Part of a small language model's weights.
Size: 15 layers, width 256, 8 heads of 32, MLP 768 squared ReLU, vocabulary 1024, 10.1M parameters.
Architecture: no biases in attention or MLP, some layers without attention, local attention windows.
Training: a variant of Muon for these matrices, 572M tokens, 11851 steps.
Each number is 128 + 24 x the weight over the matrix's rms, rounded and kept within 0 to 255. Layers, rows and columns count from 0. Numbers have three digits each.

# down: layer 4 MLP down (transposed), 768x256, rms 0.291, rows 467-503, columns 0-31
# up: layer 4 MLP up, 768x256, rms 0.242, rows 468-503, columns 0-31
down467:094130130123107147154128143122125176121103128114122154124098140122134124104143124123144130139122
up468:162114119118144134089097139158113111129150105138143162120141160177103119192171085130111145159098
down468:087162159129176156155090149092143157098098100089137100042154109158111119160154137116070141122085
up469:144131112146162103122145147130130127140153170144101135115101125163141151132126093149111133103142
down469:138098182130146114119120136127178178179110117138133172099117135146119108135088133133158140109137
up470:107168081117153136097095094122144104103144115081102123105112126154126110148141084118130134137132
down470:131155151140130117144109102131132127177143137155107114138113099114126105105104151127121100112150
up471:141120136079085113136140144120125116107158159151114122117116115156126109103069133092115161188120
down471:130168138114119145149128113143114094104119135105140114072151145140148103141135083124116128155139
up472:192144134046111102180114150069126093163156141162144159108138201123144123185099113135193112192143
down472:181085143137086137164079150111134184143068150110094135102161124159138204139119130150077167132147
up473:133112127126134130119109133118115145125115119103129142126122128122129107134105130128123132143145
down473:121132140141118126133138120127144138111125123123116131145125121131140145116132142131139121124120
up474:136117139106113131111111122138132142135097129141132143089125136141139102110143121131146152116142
down474:121159107122143124155145154121127122127136140140120109132115140125134152121108128120130138111145
up475:147112115116120115140105140134114130150120138185152154151134098154115108121133143076150112122149
down475:130128145115133114143124128096115141097107115125105117138127151110144117129106134160148112139114
up476:159149094115128079105158137108151119078138157185133118142111137133128121128117127154149129101110
down476:135115126154175093116111144128141103128153154111144128064095100135145095149141139189101149116109
up477:145116188154207151134137137133120085146110126182083181123152153140091126106084119141154134196146
down477:108166067122145160096123115103149159071127085190111092142139094111112160073201137147084155129114
up478:105077143165102145114158126156139148160125159184131099169094174149136148143126137116141133108134
down478:133094109123107111112077099158135141116082084130115118107109160124160076127106111117141156124128
up479:149113100118139118138115118121128127121155115111141142107150118126119147131114152129154124157130
down479:113145125109140129132144145128105099142118131134130134127122131133138145126125139112114128117105
up480:133158110144134121151098116103159104111123146097118134110125127125126097125157133095101113098132
down480:108166109150138119088109140117123164129123148126115118131117123142130165129108154137149155087114
up481:116115158144138111081101086115122149136123113115124135129115140110124124104122141108145086133115
down481:108145121119138093127118133107104105128104124142135114124095120138140171099114140149153155161098
up482:124114144142137124104107100134185100135095138127149129098153161085142133144107093132179113122156
down482:153110138088113144157146134160119166117099160138138128118109125094114126106130103177091100167156
up483:117163114128131169140129146067117176093108142107147146130134107207114134101091153150166075106161
down483:161105108106046166134132131135144095161136065124117134122145179153142142162152061172097138069145
up484:154089111115108157125130111123141093120110127181113119135095130142157136112098122153158155163165
down484:154138148144147123120127062101142114118155154156122067188137096134131121117151108085115089108149
up485:084106134129144143143121079108145184147173119149126158118202172122133095137152105130130117178177
down485:135168149116118177133114131176128115134224119113082113168118065095121136128157135168138125096138
up486:137118158158152120098150145135100136110132145133100113137125114132152146114138082148157097115116
down486:114118120129142099172113147174186131114113168142126102106115116135125146139148147116124110160086
up487:116096112085150120104155114135147106111142106161128119160136135111132099146107093103103132116133
down487:134124129082147094147145081151122062091128108129142094109133107138155110111098107126104148120124
up488:071162081065124109176120173116129157171120171180101128137131137121197163154156169166201126195161
down488:150092091163164095124078175119125122144125145110120133053138110176093090129181157137154087137130
up489:127133125106149087108146125145118137105175133127118133161114103148165108136144084122136100141130
down489:092072157131119133134109148125113147090146132133174072110106102119098182128084142130126098143142
up490:144129089132080132116112086118140145157133163133145126120121130150118131129113130129180149118088
down490:133133141141095144132133133146136124138132101144134110121114134129144144152133122148100132128119
up491:179137098192122090139120096130150140103127102128127144106150163126122093127071071126103146104092
down491:073143123149144131122144128131128127135144122123107088137094111150147141125135108131133125129146
up492:110118107121104112156106173112113105130133093169164137068126101123124197144147110114113126127143
down492:129146071139130133106122139173145074123100100140104122164120116194151151138159082167099149121154
up493:154110153108105113137116135143116159089107197144152134120138105129150137110116166124186117111160
down493:101158137159127080141147098133152064173133151086163122055126090139149110113155101125164142112169
up494:141123142150138104106123147132102129150142105134096117167137116137124117145097132145142142113128
down494:137100131101148123139124140125122157123101142101101148123118163136145142116135129167114127146097
up495:137093130114104138131144129095127070119127125133060137102134110128123113129101093162144130130144
down495:127103109109148127132140118148127124145156103139136128116144150098127157124163090160112171089097
up496:129136147150141135111133106110168162099152120104125184098145115119128141145117160129136136143138
down496:136133122119137108129138115107124066118138127121164098162119135082120114142134104119124152122123
up497:135133143151135122127139125133132150137135119145142146133146110131117103131144117135136138121122
down497:118120124119113158107138134120139123130141126135099143135155127120125129131144127116134111155146
up498:170106129152109069104095144110129112134126148122120125161116156113116083118124186110123090087155
down498:162084109087077109095093146160173134137091143124138126087123119081160106135152120152066133176125
up499:100177129147164125087073135093136123134128118121120128142114149150146165104146105176151138144171
down499:120155158093084078138098092103089127096131120136081148181144135109090134156144134132172122087163
up500:138118095143085119102141125121116091141142152128119123104107104172133112147112122135069156138112
down500:117146117108115141118092142159134132130101141132135139163119134104187186127145089115107119129125
up501:130130071132130167077111122116112148110076162116110121120132139124128119095179094112135110099163
down501:106150121138134109124104208145139135096118118150145142074186168116096133123103148132153176083108
up502:108141174152197164166124107121150178127198153175116110117125152113138148153113121104115060140111
down502:116136110122110154112070149112207152117130163122103137149175140105139118168111069208141156142088
up503:112086081131089144096101193100162138162150172157156148094108174108152131118104114128113129106139
down503:145102140112117151124089161131126100114093098130148126105148107129180158117142110130113115102127